Part of a small language model's weights.
Size: 9 heads of 64, 73.6M parameters.
Architecture: learned positions, biases, untied embeddings.
Training: a variant of SOAP for these matrices, 815M tokens, 3109 steps.
Each number is 500 + 50 x the weight over its row's rms, rounded and kept within 0 to 999. Layers, rows and columns count from 0. Numbers have three digits each. The size before them is the row's rms in percent of the matrix's.

# layer 11 attention query, 576x576, rms 0.0971, rows 376-384, columns 480-575
093:506463400487522531501512516506540478514464515434522477513502409533532436489522546572486414473445586483587590531461434449588452425557518509485522464507552547449500558519462455531443453539482410485557454525504515600510447521449615483489546584470556549489568440543476452580469512368394511444
096:472544540508563464473463491478529465485506502497480486556428530499487570510586452464517582448477521544474483446509479508522521548504482441484497464503430553535528535502480515456479469487476510563521380491466495444515485550465490502568513532499532500513499561565466563528464528628546551464
100:504486470606557552534422523448529530593548424530468418510566467407497542474510523544537475440488614481526522471465548495478533543463438550568493489512482578525541491478552463577450496474430496538521522508476500536517473563478561474448458502404482482447450526468527492437520414461483442647
097:401490605449553582503506509385442471431436346522534502529453439485426538525513492476499482556491511504429463586441602487547433465427490587484565541446411461502412535445525565415515451544513498532460405486496549515557500458425572513515466512575529557510482408495589511518510483425489491474
102:459563495547488465531571501555477638593583503501481528440449532545490530467519491538436469531521541514513488503504495566493502553521544494536536472554522452555508530506546550478501540454538424571513530530576549443668478486451529544500498503497480415598491407453440468476482484520597496490
097:533520505485462445510585567549603547448541542520595537592561599520481493443544520423441562482466525526498481457471512484438443483358511496510578501427512508406454573521477506449528487414521570530554479502417653514414477533515554518482496470452451451548510441526478529502473503471564502515
099:600520619526479506533489493468513483449520566524530452592465463503565454610408498475466417501579553519464477561553478531511505461475548424456577482455488530399466416482520429524545578557510358484523567586463432533504530504553499514486456436467493478516570574513549482481552512464452515592
095:574428533583519467497406483437476518411524585500546459473511563451484505482465562494451447498568533563488498513497439504525428486516459471467491573558502553445542543369495500498483472446559488494475458584529486524488438420443538504545501565534522468474554465511474542549532455553443526524
097:541551466480504486441482540511516571518395510633523525442414521516473551446471448614520460590473496548563520503498630426544433483517520439506568517604549545448449511533527399385525409386423461506505518554439570423522391571438464510459457421624507516582526489565484476496422476491435569456
# layer 11 attention key, 576x576, rms 0.0967, rows 376-383, columns 480-575
095:488520459575455499493498487470512491378473482477458476578502505522513446486482477542536483455515587495490497476488472477527463450532514506449518539512506478519405445476516489506487491485546617498480567482518608583503536447558585486455393442481510540475468489463416435517474460565515547570
096:638543541555505513448587408437556433532577484344539507508448474506422608413523545481523512386538516537448503481594486558485426472459478383435433512483482489454428496395584510463465489570398503494521506479433492556547479419558437568525409514618411475463387527456421494482576533558571555503
098:500570501515466474513548541497422512575652453382453443450519471439505581512436495511569472544533440506458518526452533407428505546493392515476489430434535588524520495514444548527446545504419479536525495518434419512454524458494592569487501504441446434364451530421514519442523406365470542453
094:521420512442380516562514480486526460516467389448555533407446506546530583456462537490485437466482598523507489417463444509497465477500565442492475537499550452510502501485535483467485541613465426535566510541509611487505528468431509446459516451526539480468530455423548491458433506413514534483
102:560463415451452521505539586515513541566448465517569608567537427536408503549538423461510401521542413617525511554474512505496570545538485495537448528587564377504495409486404487430481395522512455542492553404524493530526437446410433504494494415542534522464441457491481431453463371555494517602
092:545509584559500473428483468466491547576477395540567510501511515551541460463499506420428510441419433553497450479490428495499533534525501507561483484459599585492418561427455547508523479483457501458461561497592535633447510468538448482454508484475452502548505555514449450516517506663432521471
100:530477539477536440605576532494593406500418475472533496468534492516506504543474518501521509464556492442480570585600576508477552483537525522540481578505511642496510396517537457535554565487529555407623538553525507501547409559488493510511450568447496482511528439498448436500487517529448448454
095:502504518534449509438483462458474546407590462522587566507544539502477510537506465427558533497524496441479456497437511508604537463488456457544494571588511583470471450457409531495432462541512526522534463475463461483443504486561512413522465489499417534439490551493536421469517440546502333504
# layer 11 attention value, 576x576, rms 0.116, rows 320-383, columns 480-575
104:512512465536490556480422448523540420526492493436533492477434453474443421481536522526517472486401499564510476521480397617522480460513547378472469500565527523602584475498487502553513492452474443594525459506487481495414412468534490555556459508546477394516493498475519483496533545490458586523
104:518578532535474408541490597534520463523511483443476443470461526469453524486487442499499519483583391470626450513525509488502435404577478551518495420440380479515466465438502551484523382508513492491395496507542469416512564504532524468449551551536562444518551511478536481544511466404506471415
099:649554512497522542615443543534505501566501424446540489524581556538498516480477486493506458478501442536580439479500477464525553438449510473505480528518550542463484410496510526477520507598525519439552510566523576396557487565529527547560539450484545497392568558584499510563509469566624505482
093:493503571452470464479362444524480526500541492439444531466492516492504444453502691484472545444550616410568530658496446478496473388394561605492505532401513529451536526498490412539528566512450502357540447457452451465529500432475486554594462476544454582479474476517528420524588441527561473507
099:525418412545563504440461448464562409513432496505563540475524482490503516560455572502496552489447505548522476484438401536561521480528445542479556540545487515585509433502520388475459611397475556508487432395463519516511458415549498516566469488474474548385466466503454466532469427467511474572
100:487583516536545446540543681471431468523396527560524360518530597511477588465478460549553452540511404488507542473498464461522486464416534514487492477583478395497491501539594511515502475627535526571582561501534599498431463522498512533509452500435476501479531562415463573457554536449562458480
102:468487472476500488533526488516522528444552394495487514534560457511447599466511494417516562580415417559509583529560517433511458478424526551407478511463485476412547490495493454520515434456517439439514530488589425478522495544444473509576474461462531393504528512534468510493456539504457480536
105:557519576451469450438511576518482494463572490478530423540545535351533508446441566506498506443565434386531566508495509434516440472446570486479426508490519518406512541432540527548566365510507501541495509516517511555533506567508550444531526487459437494578566463539471505546493557622513484481
095:534453433528495482498455488536555512469505493477553448504552521483438471507463497491508464538504480563566552503488511471474461560591461451484584478466510418499450477574536593510484478524449515559498504491418585513565551529546509556553538524508528416534448483572472558538443550560453579492
092:496441550559513539451484457495558503414533466467522510550488511465456443434494481505450488507555501514411508502456554478607452481489470456475510452453666421499499543397520434492509520497515423467512539530550487539590437453479443594477491518561536584410551528599491422537495561589541548529
107:457435525467452462444451570471516480533522486481507536466483549504434548443534461435581476508436558482529416554419510437445505498592416446422543408463499420577429410541504497543516428572468491525463478586351494607476596472395527462411551549591571583464542463493469569406572515492529497485
095:550532498526516502512531458468425515493560506482520494529474408514445440442423468527440483551536424427470465506497573493503474480579503520525428516470529514531493551549410430451462553541461468521527525462496490476517494461573450525436531485517459533563589464486604579522520461479435560621
095:521520503521439443591517441585503518481435420505509521541538470442523464584529531539487465524481446385548445508474521500472564502448466567443517528588491440454454467367472520408441465461575494412463477418538518421520534505489457471524537421478474446473502490441575400567511437516511496457
098:489552477388545563487515479535494503466514378470498483432574482378591479543482419547486470552538588463496555440474454483518459487503519510517506471542446458530492544486520542482453490528557533566473580504473470512560471559462500519526453447370540532460472540530449566484488501556427492487
112:519567428494469474525513480424390480528547563470455557406450565603525427448485431564361442438514484448560424468466508464477564504514576514439542575449669447532533459476544464480443492482456414434523490508522527529474448418496508447500443522498516455467458450505546554481562551534443510539
097:468492456502483540704455473497539590580504515590420504515476454480527523489504448520463482461516517631506482472579513434508502629533423433458616488492522456545470509470534463553476562511552503499565503545535522542470592425562526533467533469522514561507514461433544533396431509482522545517
096:510473470527560545517491473500478469495474427440449506631470486505463557528423557511510484519577414492536520487532559459538527463481492541576634494527595512489415487501515491455446533501514359411559524524496524407496478613500511664635483435477503487522574426464474541471563511472491573499
090:443531526441488478501512530499518594515578556511389417499554569506607517475487493472448432522544497503415451547393488420581524476512510557457477493639517439553444545583450507488488509402465524475565499569543528470560529490440511449529607494467523527465492511480490551475487474470555608491
106:489489524579570546582474522569542432507482479538418393545478539545561451555474583490568585484420506426507539513489514451453445525425488533518461517485466540496520560440496510546580429522472535512487464467561573472504494484466516451559526488452442570554435501539512456498480508552529425535
108:492614566455482550454502481388525479463541496582624410550476485519505575528563555470523485573458450460565478508495500530460539501549464512436494424571553523521363465570473523494474556507504576465421580508539574496548530472479446419467510494432481506503587488445416475429433489527466428456
109:523513480474514487534460512505408520546470519529503502413522531521490499499492541512490481473515484519546474569467480499407551490550581523582505524407491507504479504546455447549526412482545482470504606506508520471446432481531501546434464508494515544499447422491509420509524512492456404527
099:426496551513460474551468562536568462521483586511466446468586595548525512523543552470517552552499523548525490431501510537451525537468585387491566463491568534530468483468501499550577431448537498441548504514515520369451476518507551482595563576398477459486568515470539484484489551546539500553
097:607470539504488428458520529544478471508427528480452467532500542492447432578406493523483493454626494529526541479574499479533505408490460482478503557549526553487533582443574466442537641588458481529567478492548534451464504531481546550456478497544475497523559590541490544482505500540466488501
095:529564618432448458422416540542471426549517481510586491511565501473576535602555526521433517544393390485448447498564530374443459477465535563527516459627472641468498598494487400452459505476468559583525466575503520414458430448479534542457449535429498547538479484443467558484477498442533510460
094:495430541602473402502541486393524474477496480565497519550488443627503490424422507514430505424523543482536513459527455428572498521492597517498464569494442506469461547491476565478510465544510484433555495488519530538393532414521518397440398479505521589476451515553543512472535452423472497522
108:447520636545544450617388538585516527486414423427417502537521571501487425440461497510529501615495532534474541503557502515482557562474574492566559486528621530501509445495463568475499569434554494537503492483530428453378484546422457534661582547493583506412534458450478535495483494526500505441
100:500440618399560555496587461455483417483485437548507565505444496413469468535475585497462514592500493554570571503403456462448495531481504516500452579445439556524537436568543430480412585399538471492425557466365551507477496610577458578524433549489545479482551453606448464600517458478381503401
108:488498477516545469439421514506490387423527470470525547482487518511479489553445526468535521551524478512512457451419495473479484453564536536481399458529460464510592464478575551499462459485523536415502554433516473543516357487492516623524490547482526521477529493427490557607564495421464532477
108:527488541523532489491494571528536460540458564529528505513587613506456453539527510518522531546525540498505480550534473519460479496547504430582443481485537517382467439544495523481505484473509452480458555496429499423531524561530484400513434511615510484516468523359523445509466491414448477457
101:440502540492534606537492383375453565424329536478474559493573449473499541584499472561530411510374514602525561614519475548450467446482441499460535478520497516554467520552425476417523499455529545486543441504422592497466503431490449493538418490467500480465486414484505476466518465521454546500
098:452481515507497568447520501513424502479530540564611523507525473440486526480444452499515424455529464428598401527527621563418461527538527515526557475492515546558455610481512568477478519552487530459449419519547418504456480531571464505499435467516457494531475474436493511541553527501408364514
097:463528527514504551465469548445490555444471580414512484440550450474481517555458469501497421535500476473513509501458516583500547509451536502526471541515507503517571475557489499517510481511485538547523510488571451544522499552483490492433517568462436573532540483511496492510537538524515518513
100:463388501452460602396533415391477491481545521619477571466554479474436526563444429498460419435340529452525496523526531551579537504564537500518509679519525518416509642441484494507477542470428500503554507508510489495598521459481438494436510558539520506422500492552531433514437457548571513491
096:620492489535470491453444476531442543460486512393415527557436480489490483515497503532571498552598521519537531548505502506506548529410526537616576552488497455531499472519537520461478489475456525484461581502477423512572519517533452567510531502518497464510519574484460461543565454507473560489
098:431569483518513624514490474522397571584496496529533540592507472525544497475570471494563551517506468455431511492430498585489497501493565590517438589452551489548456520444441548544510545561569463500544451456600554473529459458491433474500482414351484506630492446521522504530554497515453460526
101:487475524541436544464480517517582458543527531422427573390428477514506512488517458477486482445494567491518560582548523533487466511494464550502575433505417527510490486586516586483507452463423466519622522533528522444498521543450442502527515552469541551503427481466422435507529507613499478524
102:561513519403402448444547490597538434488437514531527610486552513473517481533446534445638505500493488527366477494489559525495427536486486528489458501448444575517576454558518499519603516534504508503499547428548471502531570535490562516489523519567448546475575449483543510501465653464503406540
105:444431635485438465546494453538555592424497479421408487518465483538523416572473475520553476483467586514431522608544519471510475512433536438580505485539546539528503641510512508474511562503493509512501471488566544451361494532468548519559513436464513463465543483623517482492518513498595529546
102:435547546486507482477427575592537487452468551521573532470557518511494481378484568535459533528501503548410445450483571457544448527513534529524436498451459478470459466598503568457477354473606511529465518531469524439541529454552525564485478468523500508481463433417604374504417457489538506540
098:569593547475435478508438485496504575486514430462609455449416484536610487494489459521526446509430505496527496543526436461504472379538477476499513482471500514463540364538426510500463475556544451491507506521387490510535511487520377538447414498488559512513517475477381496492421478536479430498
106:523607443464511483468568454537552464460484527414443488518546476553555502474524508479455597613536463514493486528457416518506555462508533558523487515438466602425532382528478498446538424550485472500471513483510634592569514522555480556522411453405470445561499503544556443517427536553414490534
091:491467523531415591512491481530533589451483540539464622488415572516545486561530506481490469443472499455534478544507440516512479451495525420602507644487550498489463529468469499510433552489515508623523521406484562538474521352568452513450513506503584453516469535578563394530664447493454594563
091:541481460515428452426408479478502486579442532449498551437552495466477469511532467495439434419431488486478584462556551420483585446497457508440472453492543582520520511411443403486519469480526548533541489538424538473558571489509380512471554526523517568493482545503453493536522505462460519531
090:445416482403477545465479562520507399474655511493543489546528517523576496540472435540486513432552548517490486555510551471526471492567392577515558508467589562485472482470500482472555576493467482415454485434496450472565485528445473489436493516524571459454593509439502591538578457454508516504
094:458494542526553458477534518431536441528462558502440477507543510518491484444502488452425483404534522461549448414509532417558456517530548473471441493526511454485422464531480499597531527520492454521492400470555484441503503378463524477534517529489506473457513537483464613524446510397610455493
105:552518376512532474516542515516533421468473491468500613478485509548494485446488544491517445515391518508484471483505449435592414470533459548435524500502497502457466517497472588541461477490480512464483479489454502443551465545538506547545423386522504388485510521526484353507509556541452517518
114:549508491430548539491493448451615424413539441524586515481495533493491476515505567501535456440419518538413478424587512607524489541528441492472411444550600440510490502501507444581569539476520538536468467581484507535515484522508549488517586454591488495449501543477515468514466467498458512519
096:506401470520487544471488390497572440559512464426525474464405491559386442480422569530476500538472423506474427488491432545402470502551552451510474494448446561476448493473477503534442465494512468501526520514422468494489464485497452493596434556585567538532452544561421444562521469516529514462
108:515563487534536548475566417497501472477513509422561475568475343604539402516589523539463523477531495509462479540462522456532461447456503491415455504514435553468447466560424495458509561475588434471477588510554534523501440466521486608531500486536415512476499515565492488504448543513422512578
103:545493470458493466561460457404502489524472479449486512432470451471474487472479465500565499484435545494579514485473528446478482526503543438518475571521480526489483418421482517498475477448546557543430495332469480514421542448493600489511417534461528457454499477491445421496436493600443476475
105:477568502460491540505461489468491406475514501500506592518464453453509525529336392476539429508469508508501503493560366567572572555469520496518529481552599415470479507613465485501548574581362460511451420571448567489534461455438416511563446563551536530463513485436494476524531464497379502589
099:463498530512459551497510496456500530513500606461511573515530474468563498542453465510534414493532475522467521504530476543510498437403386501505470450428590473546439568480540439469462519455491500518568534550386489507475462505594481547572453600541536521485538426451486426486531595570525485535
104:594458425500520592404518439457465420588492445550530537485498508538459537563435593510644535525504511512491539548558466509540508496510427505448532440560542525476438506538474505533522581522513584463579476474486509469497465512502390519597382519511538515498588504425449436510487526508473475471
105:440509468377579526628516562521575469531537562536558598578623551559608434514513400512501548565517458526485523398497621512564528480532477573527488581537463424508688408446593522527598469525464462423517528500496508545478539422495498477513517495501459529578532507582518584489440518497577557499
111:427575447452400426537527529531393610596498402580572478514492533502451558513465476484508412588599481477547522559467482532520584463418469571515508575570483524492480454508517512475476407552511497468490576447501527502490569541477568487464528411481499536410532561449439555469558491566498459560
100:419496541489461557552498469532505539595483518513469472510477489529548540460477480442406504400529469546634503525559561537444536378474485469457534501486480516518450568454418470429448547491593486462474524510495501550573451513468539525600509452461485548517454446493466556545502500538574486467
101:477475495510393399516494456461590555445357510484523551436575570505493526485458421465511458406563517464569533464498440487452448507584497507503470561402474502541520490403503442498471476441513589527565464457569518496476493495455438424498466485500560511395554563493459544460538486477522520465
100:499508522502564487481506454517569486419473516533495548575510478539429490560535587523493467501404460417558464492535448480495497473545492544447479500555552503494537429497548456508460497509522552525463553503510540452504573484458500482507529498484608507472489460452551510571535593488487419485
097:446471498479511532428506420528560368447466480455420536432475561525524485450467523516484496503510555467456456435514522452478411556420532442570518481456418407527552536520563553478500545555505534597481518490477413558509558523561525586504485553420456556481483542448491472517503476456580476575
101:523474471520467429511425389439514531550512496515477512519470563471491459575479508496532478514545520428502543475442603557476521484530566546441563501495572532586492588600559549555480624556454598503519546483579539506512411466493464550543489428591486518420457552545562522432569466616596517629
106:543421460484593490451455501432522542483526446484580521522523495513385521472458512476577450453452527473561592504359493440475503426442512422443472450565470470579583458503551440544492498531489594433513506544452518510497526499440361532586425513471530541424558476441385454540493519622414466514
100:534484528432450526510507480505537496554534372540490656458477556595563506441459557469567623415569440477448437454522502386542603413479428645374492542497470480518439535422600561495459579534494601374504517507479480459467518470452482465554533519517550473529507581399450551443535499451472619512
100:490488502516497445482451480431565655561520552523501480402485584495515567458526456507507466543431495421520486508404537547494432527466499486461602436470502562541482469549506496487403518604533421464486445460485526534606517498470366517529576467514469502399417446354564490544519530560517611559
098:450522524568531539472504487552528539413588569531491468488482547486403515555481515557512520572431593497472552464556516465502402481396537576526569487456516517498408461558440561514591440489546429498553506501412575451475494467533438594388508605486513483569459508555417454525490577457393438522
# layer 11 attention output (transposed), 576x576, rms 0.104, rows 320-383, columns 480-575
103:555377506490544526443578529457467568498457512485516522495442452490453438473513565470484545553452468497491459404532556514549478494500457579577556474545484508456495471530487544450418513564524535360445440535494484555476455588488495519535522527569503575446539481517475496568484522603378500509
099:500537513499528516518499418474419560571581514407456473456478530455572463563394603492418511488485573455482482454470460434482535496508490557492527550530557577477484480500505494469574540477487582494512469499369458476440504496458551549489439501454518502524444461517510501476507486431416507585
097:561387517625462490516500549465508450437538475463467527549502441490516356432412506497529439485485540485425505592533499467547572501411581517526507452530527454533508572546506438562471559449430534554515473465550500480498551527480495530469503519525511445533552409446451403552475515471422510596
096:573444529537488579532564556554509409544416496492558531416549525535421480423442384534577444443504617590478470502452467532495435515452467449487421521515477494518435457416438527553458508383481438619483501398440490582586588485493497545467419459449513463503569407569505497454500556507530552526
101:521402662493512589534482552522490531576505528566448450560471540467516379450561541583476521475410520523458489517554542425491461555515482485373429477493531463557455483505547583450524400594444438523507522618470453570542539561569515617380535510477467532462495545518417558440531552518575499552
100:445480402496463532549509472430532457521529406407491478516547534608512531454482493520449491560462501526502382475499488416491526514619492594580578506474485478418518519504544526499511514573416461399508504560577467567544574555508494517483496510540422483511443418555545518535377457458456469500
098:498611555460473567487507499490482500394473597486561424513456523451533434539458487468409467547528600475470475542442512575455595502583461469451433531460402498533447486544430485494472549529485561537471498471484530506533489465478532594553539566495532495601593541472500520536414418569490468524
102:401522473480548382560567515456485477367504521499411491503529524524548504490490489479528496442461548396499443371519534533579533522525525533438574494497495533552418447419483461518595478442409575524453524508512476509464506474450483498489530483516430526548464509532479504503488500584452468475
090:488467488488567500441488556465517496471578478546564500494475497438535564500543494459609416488479556583446501521527493539576528391457406577537491548536476494448567497460585559490497466511463540579552420476439472422544369493435474452519461540521490666441430436483498572479570500493434438508
092:454516513659560464459589514470536412545463478460499429439581434484574486492449567550528491482399495489465437399438507600546440472487559493508526421507430482441571520540525540461512460510476560508460434538502532527547421434488479503558475497420650515534585406454514467499478509435411527545
108:486507555485490544517502506459486491445408542538549441439422460458575484494526495491506562427512490519457424438498404522524510454393506594555496499504516478428425556490556530556455513569488574474541539456503464495531453474553516544514506525425534591462412517576511413460484522458439454616
099:539468548448608467419530532514463539521568675560551504467563503479554560514486463454478537571577540532530482508552532502475527523411460534543555533491442545487562533453585479582508519599474549495534465543493411459536398495505463533533472561533496422447463512486522507467581502561569484514
097:518510453579537563556555525454523417559519435579520569529551494526507426480454544491444487531503468475601595454590489540461515498478607444473536450498548530517592540448508563554472543513547534516492574409504461436541510501524635456461517621498471468529621506503608521466511493494528524509
097:608524509473470528562495544497590509527557527538444484497528399531463495469471576463531494467411424471466558410513545518623558481509495540490501489527521465448467374560492511579535502470517563505539584493531533448445478419564551464550483563522533482500445441549479507465411519500538475427
107:485431543483423531383581432572435476518491435560568448529517537506454508528503486508507583508524477518504612465470469568558530506458465496497566540526565426524527592539494470478442464443430482504506479458654546575573429481525612555541468488449523501629521503471488540610506475460502496532
101:550578529556405527432480477545549485499482452466469494652478385533542487630502434525441524513500403463470552535589511538441487325401563508553433608482527538513431412583539461487478474510464523501433464547464484528481533586537449540499496444443481505495446604528473493445478503503463536574
093:522565540416466537558532522474477541480554536445541495521578512497600553415462476506515487434452532589507385497541516538473544526482505558502532415445591567475521436559426439518540546576481547551558385572578427547582504580523486488448499491511523576587495526395586602551476467457401464478
096:514473500473528561559555436486411463513493546484559555432582435524461596480467404526515511449491472572547536400557602559519447470523451477582446477515435423567547525545511597504513471511602510475554503485417542484559520407546531490487463614408421498443509493485494546424493480496556527524
098:507549511508555494531502532486538473415551526533542484507462516510501489425369472503512469490561470496541576582436484518524504447510595604435509433503481438512451494451540469442428527512429526558459512529550484505576567566511620457522464531459474465488494561546421419575550522494418545447
106:507481469451485578471498515481484502437424465483483431502566485440553472566543501493529488539559500565515515390482475459404493531428497479544515537449490504515534484536515525556673491613467494461510527493535499374542496465558542480452457488532516511473470492599531483517597525503450435622
105:471499467516517529538536423546411567402528478491508501510521546541566407568515530560582449484527461474452579538431581523532475578546507511515538468492556532473558532434498506547484562559487530492441431539601501475428448574425495457578565434564523486511533469553485425482500495488568448425
098:468525512540396570438574436535493579489531449527463547463463481470552536511448479453444485413421518525585602511516468458635444496568498498554481515573491501547463465563387447448389556563521471574542500532510515529461465554432506449553637535508473491535491549456479494512492567493533517508
099:493518508403465451531515563424522439540493526570406473474379553498523362467467453481504447432442455580519482518428370531502611478439602547546457401571533486533551461392486487466549519457538501519475495501450328495527508470523445488557521445550544506505464462424506507469539550561535530466
101:508491506390434466509461503429603523478484472522498531570527494467473421329556492608544516521619433483483524506503573428453564536552566490472478452485507421561501530428532530489489474489492534396560471495489486505448455538520594498589533546497486420546540568477485613570496448506463455478
098:543487525452521512500507516509517461498430582450569477502471634473527546549604521481457513534475485406498491547497440585370559492496513515430534496490530506531443574473511471371499528479463563519485456459548507596513528544481462545467465452383601459486464494554510508522513528544602565540
107:508625483486461476474550409464524592510509464520426483523441463519483513668543544522446438555405466521480500541479550513496480542548455555575448404572550465588490494405495466485593518542505428521518519490481483448537560512536457557503467522548566586618598531484542436499482451516574454526
102:583602488576506460552521454492514507546597460460477581490465434560500518538412469492536522534532469638506419552530552542474467511547491461410497526537557416513501489420499514446531407426459501535522371479616532510473596532566510496458477435497515427493533541472512490523493475513535512503
105:529485534528511480488565518449537529505512441470484477439504515522472550386489472504594468577456457497546453570513625483537473635432436498414546475441504442487496599603418501558541478545497490495501481540522467559515559454499490481458437541524524482521481554524573536506477572568501414497
104:472474516498489412486467493546398514467502503523531551445376294495504528504539578495452398460592547499490504482520517389511473497479557485450468458497446474446597413420491446458431438547525413529541553496563544481525427505441467534528607562497457499455515412504457427501530509537546444457
097:517457461489501573549541517563527518505445552496429407443559532482477603486527544523565535598549433500565411515571440563385528551443520510526512445638480570483552460487433602464558506488449417452544461533519477461528506537432503520540487587522469487454522522473487496498494558455556510586
098:518499443395467482583512524506446462552506443514512490530509506567468466486438514464515560534547543521487487463487406552473597423378537485521585495513516469443594422466583452509469483518519513501490524542511451546632495345477567520473451507470568466548517460567485493573561472497420465528
097:404390494512477505502529428491498514489494475495472559500444541508437619414487500529538506545558479436446542559489533552465480505507427476581451526431515551533504480527493464474535479489423496543493461496450512437465479508496455581509389427500522541484523498439465444501469410590436449464
098:506511480543517476505506580487465556532445474389529479598556523481501483489584577501591622507526516585569536465534433480527523516473454490472464468521488447550462482540418481536417554548534530459511525424462584557429616495465522458484479428493373542530446475442428535432471548436558556548
095:566555462470495481503562474468465501405544562472526509502511461521507428578461534468376494431505493550463560500503522507508406554594545482453364509457481458529460379432494456527500460446516481462476424510579583456435493582501549439489534557394542458522549421577483503528453526439469392554
098:524635504519468529518564425554517580414444534534474473560494366483500512526512404566513482588565542395561494505506470539420529432482425445498589536531458582442508525522491493430524530521435508522462496630532474468462610489563551539496454526515544492444472536508479490436512470548576519523
102:574466538444528560483504520474500449481433497485570429513471442499485564532488545518504450402523562578421503546512538452570491387569437452454483480452511557473452461493461510488512575425387522498569472468498466599431613497538445515490465467511503557417453404547525578436630493463492457575
102:488469548492547475499430551559605479447566491496510468391474469482508467550505553460405485482592538509407494453505513435536437574461449401581530503596532476441414466425486598544595609522525466560547435473466489469461530486540397477570470503474495533463469482500488532561471479549598476538
095:447550496485471461571416455458528504593456496483443461398443480501549513556535596490473478452469459566522591469566434553587430435457511520470433581529480397501483395544492521506621583415504545566501579465530638569574575486441544609537451527532521475442496539375448443512485510499435532591
100:551543485447557543554630493549478416420443525540463559537555425436544452535551543530520459458580535534516524636467453494472469551528494446517513481505539410533550530452473547530550529524639502469568468499373567485462436509431525498524477543477511426453512572429470483518533468557494526478
095:532482543529545577561484503514486506535531372505508557524551476597415418501477566498528474548477516482483399507505536482463461533473385604563484545535515493541362524523521500499465545466491600494443592505541393494475476524477566413517447468441428525408571540525551500505514550472492424487
103:481566448495438530472499439494469554539586507585476532451455473448479527521377369560559589502501488544485449550470575495552404539444544413475455496456510485515485538465506510558459504494451531491553504474490490406435517453604547483583609447507499501543499546422503461508493605498571512436
092:531517461493536434506555516548478478527443497503591515559491515499524547480454526458500587448468488510519552451541454473592455466401534352504516575534527455490463520531524493542499471486544471470464519554464594501446483519462507484494619500571449494463510421532557535503515493386542521423
094:438401443490513449442646493528439459485507515489430592549527498477471497470588447549497555550449531473466475577553378438484626587536527432508511466555441533406486446482492482443440555622505485525467607446526492571554425472445519500621530536470451534592502617607558457523519548490492495544
095:517571507441569486554450531525531495573418524532495441503535475425573520485463530489491446539559576479457458454576565528455596518440461486470382534532465536550503508554537443649583511518448522520569535519445445441462485431574501577433501464454486492549425521531573510375547482501508413404
094:636461429467570598606445479568490528541552475531522560577573533456481519618532486555490422493474497517455567496513475572498467443434455592452511481518497423524526554441501505451474466558464568483502601569516423435457511542525494567483455555497486516531510488525524481439546476584390507519
105:477499510468510506510457447502609433436496491483518478488437481530486433510475452521436486505504565513539586515516529550535484520573518581463503438528522443483493495492532514468501562417507548548558531377496484493492469488561525554484440486446512490541559563470512589438424610497411514538
108:578332486392579538502546564518511520455467612469459466503511505468485550441518552456536562522534473454529451473526479485556508463375494518452425465535489453484553516562562503503540513547468497543516497545491457385522467512428508454480540519468490540445523532427490607501560454501504482488
098:452534570425510481454518587534396532500399507510598563517436539495519407541548515507505467497475471530508504498544543490494482490512484556447526521497488426478400411472520395561514473488436480525379414510487520404530430539446505583563495494515470474472575443512571427450469496480495473497
103:525533465557535544528534461570557531490597456521558446508508491532386528481584523536552470532407479529399509476556530568494557477541478455454521475452457507468441600480527505429501438468409563501480518529446534421519575448528480511458538443369593457477513562402549510430443551544559521458
096:504502504549434512480471567464499601495522536427523479485537527593529538547445467427513476368489409423539544505455408505516573440394485383501522533441556401579523517465490523479500419579443536508498585484528497532533404536558438551504549487522545587550463593477457508540547442475631477498
101:495557445461519509554602464554600467559509533598418359516541452440517476476596494450518518529511498586540412488546650493440504532431497539567549489609576576501450497566500543449480469524516480465570497515553511441441541458493491453449418423522472531475466502559523545530596431457565597488
101:497507562439485527583557484488564558505420480477384508532425460492516517405512544480476514476547496485485487533545506527536549462565516528519433446526466451544409437494422512468573493440470420515554490538527542457552409478520379541542473443430428557599548546446549446475421478482497574544
103:519457585468467537539441481544542465405530442531543345492552527520481426472564591422533486551459536522557425395485516453577625556487465539448517508515455464509538460520546488521550458523490592443419483478473453453513523460524469569402429524410548617364500578498483549440487515470536454529
102:468496505384471564409573564533513411500470556398497514477459510433491415478518458547472557506564452550443468552569564548528428484530501551529418485560536552434488629507582527513486506532524458525587609489465483547552527436475478449429463507491469531548498404561476522425456475548469509494
109:588517458619498472551477468524580497541598529519425490499554403533496436509451366435506478561462450464408547461504546550537588448512474491462600415420506466585501482504522530564432622457580487554528452527530570476554477494509503540547547499521450419627387473450538486495570536440477495451
101:505523501484435487469551509448457524587393453485513444502457583494495559559535519521498518482540495458522541448454501512475526480571558488562480515461608489513558525556492488449558502506553486439588499514560482474501614506546520581534508506478488450420468520490584443419510477454532526544
095:503488584638534461509455525473458509460507330526428400596440469549491517501401464414503429544520592492505437415443533471627538442452446457422532519496447446440408632471569464475438510502353446550490505500456523532417552505597530470446479545427547538378486460540487429447459467491473447511
098:453380459541483509426446500508592484525492437485494499445373531561544475389535482454522504508572395538483522433499531429568447518368464461525504453514506366502483592590526482520474581445540499462499490482475526464564488548456470462546529517559449516494507503472588539560441426454430514488
098:478539578541498452555402550419461536522560512543526520585540493533503476552531531615481521465505541588559565446543496504558514492475530513504389596497518471497501479426456523509515500531448441478504490502485389578440455432471489487549579485539601477502527546526509582491518548537496537412
101:528424479574563483475471536562526533567489506586479524456504469587470522437501485477478500480482449551485511475550505599570552506479427583521560392607529452496538402577415421481465470471477438495542290558487475534513502525441489521499541525472499504484533398461428513483562493510493494530
107:587505523593403549518523443533527489436510488427463474397449524562465502452488490419524473469487478433511505432525510395503470572594403500474571478497472548401484502458410489585574500489481482510464455506459358505517436531485535464519482497384530480390494533526526433541471431534531509464
100:538543483528469493501427458496449517485395468532497449553556507527465511412537451559563423567481616528476506509432510549444432498513487531468499421496495424484451574530463442538598480548435473543461618560535504570544465394483496476456422525494470503566500411534540529448481495572548504440
101:516457516545493458495476494579396503444492494496457506499518595421457518537526564515480467492544510508469531490491504559376528472480525447540522530468518527447436545477474541538522545429513509504528440517495548442445487448459552412470520524554486609465556493540446477505525477427470505494
101:505596445554493553523608501421469523490488540560516523401556565494609540497609562529464509458462499398495460519531491469546486510555435527503512457522494534530502581512476504464530487539517505382425385523541417608467445479585518443550454567623551595480529525519526470541493501488609470465